Weights of a small transformer language model.
Size: width 256, 2 heads of 128, MLP 704 SwiGLU.
Architecture: rotary positions, some layers without attention, value embeddings.
Each number is 200 + 20 x the weight over the matrix's rms, rounded and kept within 0 to 999. Layers, rows and columns count from 0.

# layer 2 attention query, 256x256, rms 0.832, rows 0-54, columns 128-255
234,221,195,223,237,200,162,212,218,186,258,189,200,246,195,208,159,219,200,194,197,127,207,194,174,181,224,189,197,196,157,192,205,182,201,176,224,176,194,170,182,213,185,198,196,202,235,213,184,196,184,197,210,206,170,174,228,211,167,186,180,217,174,198,172,189,170,227,174,143,200,170,193,214,208,210,207,204,251,201,194,235,213,186,157,215,232,252,223,221,198,200,216,243,156,227,201,212,179,180,230,192,219,189,205,164,217,165,183,210,197,166,212,193,159,173,224,174,237,232,194,146,206,207,217,174,184,207
223,194,211,235,192,236,202,236,221,198,215,174,199,152,223,158,252,219,193,140,187,172,204,206,205,224,194,179,202,217,201,219,211,203,169,199,211,176,145,205,189,232,193,194,202,197,239,183,154,195,195,185,184,197,205,187,185,186,213,226,184,155,220,200,190,215,177,197,168,179,194,193,229,204,210,174,199,193,209,216,146,190,219,188,200,219,179,211,213,181,190,182,206,214,183,209,217,199,211,180,201,210,193,203,201,204,229,207,192,214,216,221,208,220,203,214,177,183,216,219,189,206,208,206,229,201,203,197
176,184,191,175,206,175,224,177,220,217,178,215,182,194,201,190,230,167,226,220,200,195,218,222,157,207,203,209,220,216,191,173,201,207,180,187,198,204,180,204,217,195,203,210,200,177,194,203,183,193,230,167,178,184,216,220,161,240,209,214,190,157,225,213,149,209,197,196,179,205,182,220,192,202,195,214,170,213,186,188,239,225,201,206,192,203,194,198,181,200,179,233,158,203,191,219,157,219,215,166,193,179,221,224,220,223,178,218,160,202,219,165,207,182,229,197,175,195,204,181,199,223,183,204,204,209,195,194
165,197,200,197,208,231,200,150,168,196,195,211,206,212,193,220,179,198,182,229,223,206,175,213,201,204,199,151,199,190,184,180,191,204,207,168,212,178,219,206,200,171,182,198,211,154,206,194,257,188,198,204,233,206,174,222,201,221,184,137,216,217,199,194,222,207,206,209,221,195,209,230,200,185,208,221,198,190,196,193,200,206,211,200,195,213,201,181,222,224,199,210,208,187,223,228,186,185,202,190,218,196,190,199,190,131,176,187,162,197,206,216,214,193,186,227,208,205,187,192,189,160,170,213,215,215,234,225
177,174,238,215,188,191,198,200,184,218,193,165,178,187,210,232,205,180,182,156,189,214,201,196,172,215,222,223,208,222,207,201,189,211,155,237,183,206,143,203,212,209,225,193,204,189,212,213,213,187,189,178,184,207,192,192,182,173,204,206,170,156,254,170,191,242,210,211,165,195,177,213,219,194,177,197,217,160,191,206,219,177,210,210,240,219,181,160,204,202,214,182,209,178,182,204,219,199,199,191,203,177,207,205,210,200,209,194,183,215,208,217,213,198,188,227,205,200,181,183,213,230,188,211,241,223,226,222
178,231,193,167,218,180,180,194,211,197,199,201,195,231,222,215,194,168,194,191,197,193,195,191,189,188,211,246,190,187,173,187,197,149,210,205,213,199,231,195,183,190,270,196,178,223,191,176,201,206,208,198,206,199,182,209,208,232,207,171,179,209,183,199,202,214,232,194,215,199,169,190,172,157,194,211,213,182,191,177,227,181,219,207,208,185,190,188,171,185,183,163,201,188,229,211,177,208,211,181,230,181,223,166,182,203,210,181,218,189,200,224,181,195,190,167,219,207,183,175,221,196,234,195,166,172,212,159
205,190,166,181,232,189,208,202,192,190,202,196,201,187,200,210,220,212,200,209,180,203,210,171,209,200,209,220,216,191,205,206,202,206,240,219,207,219,220,229,185,192,222,173,177,228,189,211,239,251,190,214,184,172,185,211,194,215,198,178,198,195,179,233,223,204,203,195,189,166,214,206,196,201,201,204,194,206,181,178,225,201,193,195,210,186,196,194,211,175,176,153,199,220,200,203,220,173,198,208,192,205,181,196,179,192,210,157,203,196,199,216,196,195,176,202,219,192,187,171,197,201,185,215,176,177,213,205
221,209,217,193,197,207,210,192,212,154,209,182,204,191,195,170,199,185,191,184,197,147,180,252,186,223,186,189,193,177,224,172,178,187,182,189,211,179,201,189,175,215,181,200,171,221,193,186,159,210,189,182,192,196,196,191,178,254,190,223,213,173,224,186,212,165,168,226,202,223,197,193,230,183,201,224,193,189,219,202,166,242,196,207,217,228,174,191,203,231,179,176,174,201,168,214,183,196,203,200,190,199,237,165,205,220,223,181,209,181,208,240,197,187,189,242,214,175,197,220,177,156,189,190,214,202,202,204
194,217,187,203,208,163,187,214,205,199,182,179,226,173,215,162,218,197,210,143,217,215,179,157,218,203,252,205,224,170,177,184,198,204,179,215,214,227,195,217,196,185,211,183,214,172,187,224,202,239,173,193,154,230,207,203,210,165,211,180,220,175,206,232,170,220,194,169,203,179,217,229,229,208,208,189,177,206,201,177,226,210,204,213,167,207,200,214,188,194,190,178,161,217,197,186,177,169,191,191,160,191,229,189,174,240,219,235,148,196,204,208,208,200,172,218,193,179,224,215,214,185,229,161,184,174,198,216
187,198,207,177,185,226,221,208,196,159,202,213,216,194,229,229,212,184,218,193,192,237,202,233,195,206,149,209,179,197,227,220,231,201,234,207,160,235,213,197,174,203,176,211,215,225,170,162,206,203,194,236,207,155,200,212,175,200,217,157,208,245,139,207,264,228,220,203,196,239,224,205,174,246,230,212,177,201,197,183,186,196,172,214,165,175,202,203,210,214,203,205,232,222,244,190,245,211,185,217,128,188,193,176,192,185,183,202,182,198,220,219,208,184,193,214,251,224,215,192,160,218,169,215,210,209,175,161
193,170,200,190,162,193,191,251,214,208,206,219,210,218,194,184,190,206,194,212,187,196,200,200,185,211,200,200,207,194,183,182,221,212,215,198,219,229,187,175,223,201,207,192,217,205,185,171,192,195,170,192,220,194,231,176,194,223,179,210,179,185,219,189,203,214,218,205,211,203,201,187,245,184,208,198,228,184,200,211,214,170,218,196,215,209,179,219,233,238,179,217,220,217,194,214,181,190,183,185,198,187,208,207,187,189,224,194,231,176,202,203,194,172,164,192,179,174,197,225,200,167,217,211,179,218,174,215
199,216,205,197,220,190,169,197,223,215,237,200,210,231,178,208,219,197,210,192,182,195,183,217,195,179,178,171,237,201,162,219,216,196,158,196,183,209,158,199,217,180,200,198,209,238,217,205,193,186,172,225,194,247,178,236,200,193,185,199,183,180,239,184,185,174,180,171,167,188,173,196,183,186,169,167,170,189,194,213,204,181,200,216,175,243,202,233,168,225,207,226,173,195,212,220,214,222,195,185,220,213,165,228,183,200,190,211,220,219,222,182,179,183,208,187,181,183,189,182,191,180,179,189,214,187,236,176
204,177,167,177,180,203,184,179,191,179,183,175,207,185,193,210,177,223,193,228,208,202,227,174,218,183,186,202,198,216,202,220,203,182,230,213,208,205,177,193,169,224,230,193,222,204,166,206,223,192,199,193,211,157,202,205,180,210,234,193,192,226,194,191,230,196,206,194,179,190,184,198,183,209,224,197,205,232,158,201,168,183,187,168,187,147,215,174,208,189,212,236,215,236,207,189,192,184,178,232,159,221,220,193,185,201,189,236,211,205,220,233,193,227,188,228,187,206,168,199,232,181,206,199,171,186,216,190
198,186,201,197,188,144,217,233,194,196,184,196,200,183,200,193,204,195,176,231,183,214,210,210,234,169,203,172,249,185,211,205,209,206,219,221,200,223,223,199,189,206,202,213,196,225,186,227,207,180,188,221,203,191,210,213,210,190,202,216,196,243,193,200,226,185,204,184,217,187,212,198,190,202,195,219,192,219,195,204,196,204,184,177,184,209,169,205,164,209,195,197,197,202,214,223,164,189,220,218,196,212,170,166,222,204,176,210,229,206,178,193,209,221,214,190,181,204,196,176,200,202,189,206,167,171,223,183
206,229,199,208,181,193,175,189,207,216,215,205,227,179,172,212,213,229,161,220,209,227,204,210,204,128,199,173,194,205,196,199,210,227,204,141,167,219,201,205,179,178,167,177,212,188,240,228,204,168,171,220,179,215,179,223,201,184,166,180,225,175,205,237,226,173,198,183,177,213,204,203,204,206,201,201,211,204,211,200,170,225,255,228,235,157,203,203,218,216,233,201,185,204,227,181,216,207,179,210,204,210,202,223,174,216,195,212,180,193,176,206,196,221,200,210,211,180,204,203,182,178,184,217,160,184,217,228
237,211,204,249,202,195,175,241,184,195,193,203,170,202,196,215,212,192,176,188,228,210,180,166,210,222,166,218,192,221,221,216,200,227,199,228,168,180,190,183,203,248,206,190,177,202,217,233,205,222,199,177,197,209,180,182,228,165,192,189,193,212,216,160,215,210,191,198,160,184,218,235,241,179,222,207,191,186,136,234,170,191,196,201,165,198,210,218,215,174,218,170,195,197,180,205,195,232,210,208,175,200,179,219,186,203,193,155,183,181,198,205,194,214,211,205,214,203,177,202,195,236,183,197,170,255,220,178
231,210,174,180,201,180,202,185,204,211,182,196,192,217,217,212,195,182,149,244,205,217,155,183,205,230,180,185,213,162,190,202,206,192,179,176,182,205,271,205,207,165,228,166,186,155,196,208,189,192,217,206,214,206,226,187,235,190,174,181,165,206,201,198,249,167,176,206,208,196,217,228,190,200,241,217,207,191,176,166,237,179,141,193,210,164,253,211,195,229,194,219,224,190,227,187,218,193,178,182,194,243,174,202,195,205,191,180,184,235,232,205,185,203,228,206,193,220,181,204,195,190,175,187,227,230,218,200
223,183,222,216,205,202,194,198,174,206,215,194,197,211,229,193,177,200,194,193,179,220,193,213,181,198,205,248,209,215,215,185,191,196,209,221,193,227,186,186,201,213,182,218,170,202,211,225,193,241,200,229,222,219,225,187,181,194,217,193,217,189,233,186,180,174,209,228,169,212,206,221,242,148,201,174,208,180,232,211,167,190,213,204,145,239,176,196,196,212,197,195,226,206,181,202,198,207,207,239,222,198,193,189,196,232,206,222,201,209,223,240,196,221,174,237,176,227,186,174,178,221,218,225,214,205,202,152
206,191,177,226,186,212,204,174,198,205,209,200,202,212,206,218,165,194,214,226,226,207,173,184,195,192,158,212,204,207,250,182,201,189,222,223,164,175,196,200,170,201,182,220,213,232,214,209,201,207,188,183,201,194,206,173,244,167,202,176,194,211,223,186,238,204,239,216,217,218,214,205,218,206,168,189,190,219,188,200,193,196,210,220,202,184,203,181,192,190,205,229,181,223,174,210,224,227,191,212,179,193,217,205,167,192,210,210,182,194,202,197,179,204,171,208,214,195,207,251,188,180,178,205,190,207,220,208
253,200,192,241,201,211,198,179,208,158,185,176,218,194,178,198,206,204,186,190,211,171,196,187,195,218,168,205,200,209,201,222,183,204,204,211,213,199,193,236,159,211,165,197,225,272,181,183,195,202,176,205,196,191,181,185,191,213,198,215,189,194,207,210,218,199,182,184,182,215,158,195,179,200,183,197,209,169,229,211,165,196,159,168,175,190,192,205,216,199,221,197,198,196,180,179,258,211,201,205,201,208,226,209,212,216,223,198,195,224,197,203,177,194,203,201,225,214,158,157,196,223,214,219,167,191,218,226
186,215,167,176,184,174,182,213,214,185,178,235,196,219,236,188,204,195,206,226,209,250,170,176,212,206,185,194,190,192,186,175,170,221,209,191,237,231,196,245,189,180,161,177,188,196,205,217,200,203,173,235,201,171,230,200,246,222,194,204,220,186,195,188,189,171,242,193,185,166,187,183,216,192,224,267,213,222,169,179,214,182,199,244,205,190,208,169,192,212,170,243,210,143,209,185,197,243,211,183,169,199,226,215,217,186,180,205,189,224,192,201,141,213,225,214,198,186,181,233,192,193,160,202,229,159,211,245
200,214,202,193,228,208,179,196,180,187,220,162,218,180,186,213,202,218,177,166,215,202,223,213,193,198,216,235,208,182,188,214,195,187,190,194,186,222,161,234,212,187,209,190,229,216,186,193,191,209,208,160,189,217,192,244,176,183,194,191,182,174,191,196,238,204,232,199,192,200,198,206,223,195,201,193,193,158,211,203,233,177,198,221,209,212,159,212,214,202,228,215,175,206,206,194,222,210,207,173,193,224,212,221,195,179,205,202,215,190,186,204,189,167,195,184,184,204,169,214,201,205,206,193,219,209,232,237
178,179,214,217,191,209,203,199,236,208,207,241,214,151,206,219,225,190,229,209,205,180,202,194,172,241,171,237,204,213,194,233,207,202,178,223,210,192,201,193,218,219,174,190,200,167,178,182,205,203,238,184,149,167,203,202,164,202,225,213,204,198,238,196,178,169,185,207,191,204,188,215,198,195,212,218,195,190,195,219,213,180,199,179,239,198,165,190,223,167,196,205,172,200,216,204,201,177,197,186,229,180,181,211,211,211,242,185,179,208,201,210,196,169,218,236,238,203,197,197,215,208,222,194,198,198,164,217
183,174,223,199,234,213,183,194,180,166,204,191,226,224,184,218,180,225,218,177,237,178,220,222,188,222,176,216,207,220,198,240,180,195,211,201,194,190,187,175,219,202,196,201,201,190,194,195,189,197,183,224,183,185,200,210,205,226,257,206,190,179,186,172,179,180,172,208,211,193,197,177,179,190,193,214,195,161,196,220,198,207,233,154,211,198,174,209,186,202,190,198,208,197,203,199,197,172,218,207,221,184,202,153,195,155,203,194,209,189,181,211,202,179,215,195,187,188,218,215,171,220,192,188,234,200,196,232
193,175,189,211,195,192,197,176,208,222,188,171,181,189,212,205,207,208,172,209,182,200,219,174,194,239,171,197,192,183,235,199,181,215,229,242,214,205,216,184,175,184,192,182,200,231,183,193,199,170,202,207,216,199,210,213,201,168,190,224,211,200,171,202,199,166,194,185,186,222,212,177,214,215,164,213,210,184,238,216,221,188,188,225,198,188,191,160,184,180,218,192,171,202,209,209,209,184,207,211,203,208,188,188,206,176,178,179,207,208,228,213,183,192,170,215,219,224,211,220,191,216,182,185,222,222,194,221
168,192,196,209,169,198,218,199,203,166,184,200,221,209,191,184,163,190,221,213,188,233,198,188,191,214,225,182,204,232,205,200,201,191,205,211,161,223,194,175,239,150,205,181,203,197,190,230,192,237,216,209,195,210,218,215,188,209,190,213,223,202,206,208,176,194,194,247,206,201,174,155,210,256,209,193,235,246,198,225,216,194,188,204,221,211,227,191,187,169,190,167,188,186,210,203,203,202,200,235,171,186,224,187,211,190,175,182,176,194,198,208,196,168,202,207,188,165,208,214,179,195,155,173,200,235,223,225
215,217,183,206,220,212,219,199,182,210,204,211,192,205,216,216,217,217,198,199,172,205,183,186,195,176,204,203,198,184,202,210,200,171,219,192,217,193,209,198,211,166,226,171,179,200,220,187,249,264,251,221,199,221,204,169,190,174,197,206,220,195,181,183,254,168,179,236,230,244,167,218,164,221,166,201,215,214,197,209,223,184,202,208,176,174,182,205,216,200,207,186,196,157,238,188,194,219,238,224,210,196,198,214,196,232,200,193,206,204,139,192,217,208,196,198,187,174,216,198,214,209,151,204,196,205,208,195
165,259,207,175,193,223,205,195,188,166,220,181,200,226,229,164,213,203,217,191,226,212,203,218,198,244,205,203,160,220,223,182,236,201,191,169,170,192,203,205,206,187,215,173,233,209,190,175,214,217,222,177,220,203,201,226,210,217,168,210,211,170,164,242,177,193,221,192,160,241,186,198,231,190,175,256,204,180,169,226,231,230,219,187,222,219,200,195,195,181,192,211,191,180,188,237,187,199,220,198,187,195,193,181,208,226,193,167,186,190,194,226,194,160,214,194,239,224,210,203,192,212,184,214,229,208,185,218
202,197,256,211,176,239,227,196,204,166,238,173,192,146,216,203,207,215,178,170,241,191,208,188,188,218,192,203,181,182,196,215,183,163,203,192,248,194,175,227,219,192,235,214,189,235,201,208,192,190,212,166,192,244,214,179,161,191,203,202,188,200,220,223,188,203,169,181,205,198,204,197,218,212,222,245,204,167,218,241,186,183,230,162,212,199,155,199,206,235,208,175,226,203,201,179,214,237,196,231,163,180,192,179,189,207,195,171,184,203,230,199,170,186,177,166,163,220,194,222,209,204,209,190,211,183,216,148
201,179,184,184,174,164,202,176,228,183,177,208,190,169,189,176,200,167,202,216,216,206,194,195,238,163,177,182,207,191,223,206,169,179,240,208,237,198,194,202,174,208,207,180,205,201,214,222,206,246,214,185,204,212,190,203,185,215,205,173,181,194,178,179,178,217,224,216,155,222,203,223,194,194,209,228,184,199,185,208,194,193,165,217,182,218,211,190,209,171,182,196,209,212,199,201,181,189,188,215,168,173,181,182,187,189,189,228,189,223,174,197,193,190,215,186,203,244,231,193,189,187,202,204,199,180,213,173
197,184,186,211,213,186,175,205,217,221,232,213,178,202,209,177,218,161,214,203,154,223,197,177,187,213,179,234,196,197,203,207,186,223,178,202,238,199,181,193,225,203,225,209,194,189,183,192,212,172,238,188,177,212,225,231,185,218,189,208,156,202,206,182,185,191,188,192,195,201,181,181,226,237,186,184,203,167,169,216,234,197,206,188,219,227,185,163,162,209,231,185,141,178,170,186,218,205,170,202,183,198,213,187,217,190,195,179,186,202,195,238,201,193,221,193,162,197,197,241,187,201,189,220,207,196,161,214
201,241,204,173,212,215,177,181,224,218,203,179,209,182,211,149,175,260,188,195,180,220,189,219,198,198,212,201,213,189,207,217,203,205,173,206,201,171,211,193,240,176,201,206,206,164,157,196,177,218,211,171,205,205,192,199,184,221,213,193,181,192,248,165,227,211,188,224,189,201,181,234,206,203,197,205,203,199,162,219,184,203,228,184,212,207,180,208,216,165,184,194,215,211,192,193,205,164,204,221,187,134,184,219,202,213,248,217,187,190,209,191,213,192,228,211,177,200,176,180,192,201,212,194,187,208,204,180
205,201,164,230,213,203,209,233,237,188,242,164,205,179,221,216,190,181,233,170,184,189,203,181,206,200,219,237,208,206,207,207,201,187,215,211,223,167,214,180,179,196,175,252,187,182,189,191,204,192,214,196,186,211,190,192,221,196,137,228,219,221,170,197,202,198,205,179,201,179,179,206,202,217,198,191,177,210,195,182,199,191,197,160,220,221,188,237,216,210,180,147,199,201,207,183,189,216,222,197,202,185,198,202,186,169,206,177,170,236,169,190,198,208,206,216,191,197,199,178,193,210,211,216,204,213,212,147
167,212,201,183,150,174,194,213,201,214,202,200,202,191,183,172,227,208,190,213,172,220,207,194,213,196,250,212,175,232,204,181,203,228,167,186,197,231,186,183,205,210,177,164,178,179,197,186,239,202,183,171,186,242,167,254,175,215,212,187,191,158,218,203,193,224,243,233,175,223,214,182,189,211,221,182,237,213,204,157,244,227,237,229,235,254,213,183,167,190,166,208,190,192,220,226,215,197,210,153,158,213,200,189,213,163,193,204,178,163,184,226,198,225,207,225,214,212,214,226,212,194,207,201,211,193,212,212
198,210,207,245,202,199,227,220,210,185,176,188,209,173,184,262,215,227,178,239,145,196,194,215,212,203,183,217,223,215,192,218,251,213,230,227,194,227,217,187,217,176,204,213,204,214,208,202,225,231,199,228,230,229,211,196,195,175,201,184,186,167,160,214,187,226,187,185,227,178,212,217,177,174,202,170,232,209,171,224,185,210,189,183,194,197,198,192,215,218,219,199,167,194,166,216,216,206,165,209,204,201,173,206,218,204,215,192,191,206,198,190,161,205,166,175,206,211,179,218,176,186,210,231,172,200,178,181
194,178,208,174,200,168,198,149,188,202,208,216,204,206,187,212,176,183,212,224,171,208,179,191,234,194,198,144,189,196,185,242,172,215,195,164,210,209,236,188,211,194,194,185,190,182,184,188,205,187,206,186,200,212,177,180,200,222,199,243,203,198,205,214,213,206,187,198,199,189,219,191,209,192,213,217,161,165,174,195,190,217,212,238,198,177,192,182,175,189,181,198,212,197,194,208,207,225,225,224,216,182,169,184,191,180,194,194,212,220,186,194,183,204,194,222,175,241,205,262,178,225,199,194,184,196,193,195
188,205,234,225,198,198,169,183,225,204,211,180,206,204,193,164,187,207,223,192,177,200,192,204,226,219,194,169,208,186,254,207,212,230,206,186,214,157,188,215,209,193,187,180,216,214,189,206,206,204,200,205,205,192,188,178,168,200,199,193,205,180,206,185,213,159,209,207,223,199,244,227,208,192,202,181,179,179,216,229,233,219,221,174,197,217,181,245,258,176,232,194,225,195,196,217,217,208,199,224,235,193,203,219,229,203,235,190,240,217,178,204,194,188,159,223,222,217,192,196,193,201,191,220,245,221,168,162
187,207,206,189,185,214,209,169,196,187,224,192,207,211,188,204,236,194,183,210,198,182,206,187,193,212,196,175,189,187,190,179,228,209,188,212,213,194,212,209,197,201,197,226,189,196,210,172,215,215,178,219,158,221,204,225,209,218,206,188,220,221,204,192,217,206,209,198,206,189,243,182,202,212,183,186,194,218,193,223,205,202,224,209,227,201,251,161,210,196,191,195,231,178,210,222,176,186,219,216,209,186,166,252,218,175,200,239,173,208,203,208,224,217,215,198,176,211,231,202,206,192,173,232,183,204,242,225
193,174,200,202,213,206,210,218,210,207,205,206,177,227,199,181,209,219,191,209,213,183,192,190,194,204,212,194,225,174,213,200,250,201,193,183,165,227,156,221,196,220,193,191,172,199,185,206,222,217,177,170,183,199,219,170,203,156,197,220,216,207,216,181,201,175,207,215,189,236,185,220,211,186,202,216,166,180,178,206,232,209,224,237,223,202,219,209,204,206,187,195,206,174,197,215,200,166,226,184,224,201,179,217,201,204,236,221,201,161,253,163,200,228,169,258,196,187,181,192,193,224,237,175,218,158,186,194
209,199,208,194,169,117,200,194,201,157,168,175,210,204,208,198,178,231,201,194,203,157,221,198,193,225,193,207,218,203,207,217,185,195,191,221,209,195,216,187,196,216,201,203,206,204,183,195,201,185,189,216,219,201,195,203,170,211,164,230,190,194,199,195,200,186,205,207,210,208,191,203,190,214,194,217,210,173,168,202,223,206,164,201,214,192,211,216,198,188,208,227,180,207,205,185,197,176,226,223,232,173,199,148,168,201,219,196,224,202,219,196,200,152,144,225,205,206,189,199,221,209,180,181,208,212,222,182
201,208,180,232,204,172,191,206,207,175,219,207,187,225,200,184,205,219,215,240,208,203,176,218,194,205,207,203,189,207,169,183,191,183,180,174,212,172,185,243,250,195,192,217,213,177,213,155,173,212,198,213,200,204,195,190,189,193,223,234,181,186,178,163,197,175,198,183,219,202,234,168,218,211,161,174,249,169,211,191,207,214,185,201,213,216,196,190,199,203,216,190,191,204,186,186,228,196,196,188,226,225,202,205,187,212,218,179,234,216,196,231,206,220,207,201,227,159,178,204,209,197,201,201,225,169,167,198
209,165,176,221,178,206,203,212,194,182,178,219,179,177,218,185,195,180,170,219,211,214,213,181,238,186,197,202,218,190,201,183,243,182,214,185,198,227,180,192,215,216,215,227,207,179,194,218,246,204,206,219,186,205,221,184,178,173,160,220,199,196,197,186,204,209,173,197,195,209,187,202,218,184,203,218,142,181,206,202,182,208,182,203,204,221,227,201,196,190,207,197,184,180,214,178,182,227,190,210,239,215,223,182,183,189,203,164,185,208,201,233,229,200,177,188,195,192,220,191,214,229,256,199,187,210,212,158
166,201,232,194,249,212,240,224,208,197,192,202,203,166,224,198,192,194,198,221,175,190,186,206,186,232,221,177,159,197,174,203,220,177,199,188,207,202,198,191,229,187,189,187,197,164,164,215,223,211,209,223,203,196,194,177,188,202,224,204,201,157,184,218,223,204,186,189,188,208,255,208,212,195,211,225,198,203,185,224,213,217,201,224,189,207,207,198,210,168,178,195,243,183,205,202,205,172,207,184,238,188,184,206,227,211,198,231,181,223,216,242,199,216,204,187,202,197,200,204,216,192,178,165,177,172,216,184
223,174,207,171,202,191,222,209,223,225,192,229,228,191,239,207,203,190,168,227,161,195,216,233,207,194,172,210,157,223,212,174,209,191,209,243,178,207,186,195,194,230,207,210,178,190,191,194,195,229,180,200,192,218,183,186,206,220,208,190,212,211,178,181,207,192,181,180,219,187,207,187,197,204,187,176,210,206,229,191,195,184,165,181,185,195,186,221,167,219,228,201,245,197,177,186,205,208,222,213,212,190,199,180,200,184,197,172,207,244,207,228,214,177,166,178,203,175,176,189,221,201,221,224,193,258,206,176
212,200,192,226,168,190,186,214,197,193,216,202,226,234,207,211,159,213,194,180,198,208,163,199,185,159,213,185,179,185,190,199,183,200,205,213,184,204,220,185,222,214,192,244,203,212,251,200,181,207,210,175,210,210,213,216,229,167,199,173,210,188,196,186,195,185,204,213,194,181,210,186,202,197,195,220,185,154,201,211,241,166,208,199,202,240,175,159,192,218,196,197,183,224,189,217,204,234,241,196,216,216,215,177,179,189,180,191,211,203,196,214,171,195,194,186,198,174,186,200,187,188,209,232,178,202,153,215
189,190,201,174,180,213,174,158,212,184,210,197,226,254,207,215,205,175,184,174,185,179,205,174,220,213,208,182,203,191,221,179,210,212,195,210,218,219,198,224,236,190,188,229,210,201,177,181,197,207,187,215,166,196,205,215,206,203,218,187,214,206,182,190,189,237,176,205,158,215,233,213,186,200,206,201,185,191,208,222,205,202,231,160,186,235,220,204,208,183,227,197,227,195,180,198,211,180,202,214,198,194,186,211,192,205,210,189,172,181,179,209,164,200,210,220,205,215,224,192,209,206,180,204,206,194,232,182
203,168,218,214,207,196,228,211,208,189,196,174,217,196,195,181,194,228,205,211,227,217,209,209,209,188,215,207,193,211,182,186,203,188,167,222,217,178,218,202,216,197,216,206,214,178,193,214,228,202,201,227,198,148,231,218,180,208,215,218,185,182,214,241,158,205,195,227,196,223,221,195,229,192,174,222,186,165,229,200,184,178,180,193,186,245,203,202,212,199,200,209,185,185,177,211,173,209,225,212,214,217,215,201,153,176,218,209,189,197,209,215,219,212,189,189,196,186,205,231,214,210,209,212,200,253,182,193
203,186,203,224,171,219,215,220,203,173,173,223,219,211,230,203,216,193,179,209,195,184,207,180,248,181,164,200,193,216,192,154,199,194,182,158,203,195,164,176,192,186,210,151,184,190,216,172,209,213,213,184,180,184,222,202,215,206,231,206,182,236,234,221,200,221,225,237,191,167,200,167,199,193,170,172,184,215,200,187,225,199,235,190,233,208,183,231,200,220,203,206,192,197,193,217,222,189,187,193,198,186,200,199,214,212,218,225,208,184,171,192,222,166,172,217,194,224,211,196,200,199,194,215,167,199,190,179
173,192,187,187,216,212,171,217,187,182,232,216,205,199,207,183,231,208,223,206,198,240,219,209,193,207,183,168,184,196,182,217,177,203,236,211,209,195,222,170,198,196,201,243,201,193,212,192,218,209,212,235,224,177,220,178,201,182,187,211,192,184,231,202,182,198,218,188,235,195,203,160,192,199,208,200,195,192,198,181,162,192,239,187,221,230,184,214,211,196,208,215,204,237,156,219,199,162,217,203,242,182,189,187,177,203,198,196,205,204,232,221,218,227,185,225,202,215,189,198,222,212,226,212,186,164,177,236
261,221,215,220,191,186,210,176,167,207,228,152,227,204,187,207,175,176,184,223,202,187,222,216,213,172,185,201,224,199,176,191,221,232,199,203,200,233,251,172,167,184,209,228,193,185,241,213,185,212,184,221,212,193,180,206,199,209,207,185,175,232,168,148,201,198,214,199,206,172,177,225,205,203,180,166,237,207,212,202,187,213,205,191,146,163,172,219,209,223,189,167,185,196,195,180,203,208,195,217,212,180,199,164,213,199,186,191,184,226,174,180,191,214,196,195,193,197,192,188,182,185,185,183,176,182,183,188
180,184,213,220,173,180,235,184,221,213,208,174,242,172,192,240,214,184,195,201,211,192,179,222,213,217,201,203,200,207,210,224,197,191,179,165,173,182,197,204,210,192,218,197,200,196,193,200,216,190,233,204,210,192,184,194,191,166,209,200,215,215,204,222,243,180,182,200,205,189,214,190,211,189,218,186,191,170,188,190,205,187,148,206,192,244,177,223,187,199,219,197,181,191,197,182,216,192,210,210,206,223,190,193,178,157,196,189,188,171,210,177,218,192,197,208,227,181,204,208,186,199,191,190,194,200,208,233
195,227,202,188,176,219,200,213,210,208,214,193,191,198,186,181,214,207,208,206,207,195,219,162,220,206,207,198,198,194,193,173,189,199,209,172,225,200,213,204,172,177,211,172,215,187,198,204,172,209,229,208,202,169,176,203,190,229,168,191,224,218,204,187,237,207,203,211,202,192,204,197,200,194,213,223,177,213,207,198,193,174,200,190,205,214,219,217,196,211,229,205,211,207,164,243,192,240,211,208,183,169,186,193,189,194,191,199,208,232,216,233,187,183,184,189,222,191,187,217,180,177,202,195,187,180,233,234
212,157,206,180,184,188,222,177,213,197,173,212,195,231,197,216,224,165,191,198,161,205,221,210,229,182,193,160,193,201,229,203,179,187,173,194,199,201,189,231,230,185,213,214,209,212,186,198,194,199,164,207,178,184,201,200,223,227,188,184,168,186,226,192,200,224,185,187,171,180,190,212,206,182,215,215,207,186,222,226,191,178,204,183,190,169,214,194,226,189,170,212,242,175,209,189,197,234,198,199,210,208,203,181,191,194,175,166,209,207,184,208,178,195,216,170,200,177,238,221,182,207,236,254,209,188,199,218
198,222,216,218,196,192,206,134,207,174,185,185,200,230,193,202,214,202,253,221,222,172,195,202,194,172,178,217,227,206,197,166,203,173,175,202,207,231,197,220,209,191,177,206,220,219,211,187,185,179,202,183,194,231,172,165,182,213,199,176,203,221,224,213,199,225,160,197,168,169,204,205,200,192,179,177,197,223,180,223,190,172,202,219,196,234,185,200,221,209,207,207,188,194,209,189,201,192,221,184,219,188,186,183,179,225,173,163,195,199,217,212,183,250,218,195,221,202,217,182,215,201,223,200,226,221,201,203
187,190,212,167,191,234,187,198,189,180,177,183,222,215,228,179,216,191,199,204,168,170,230,231,187,197,186,228,215,198,185,206,172,211,208,246,173,194,182,202,179,193,213,214,199,205,197,233,175,210,187,224,217,162,196,187,185,204,215,209,193,219,191,229,204,198,219,223,215,211,196,191,214,140,187,207,196,193,218,186,206,188,194,232,208,166,190,220,192,199,204,189,241,217,186,182,228,231,177,216,163,183,210,163,140,196,205,180,209,204,175,209,189,221,194,189,253,221,218,211,184,230,243,216,209,194,154,204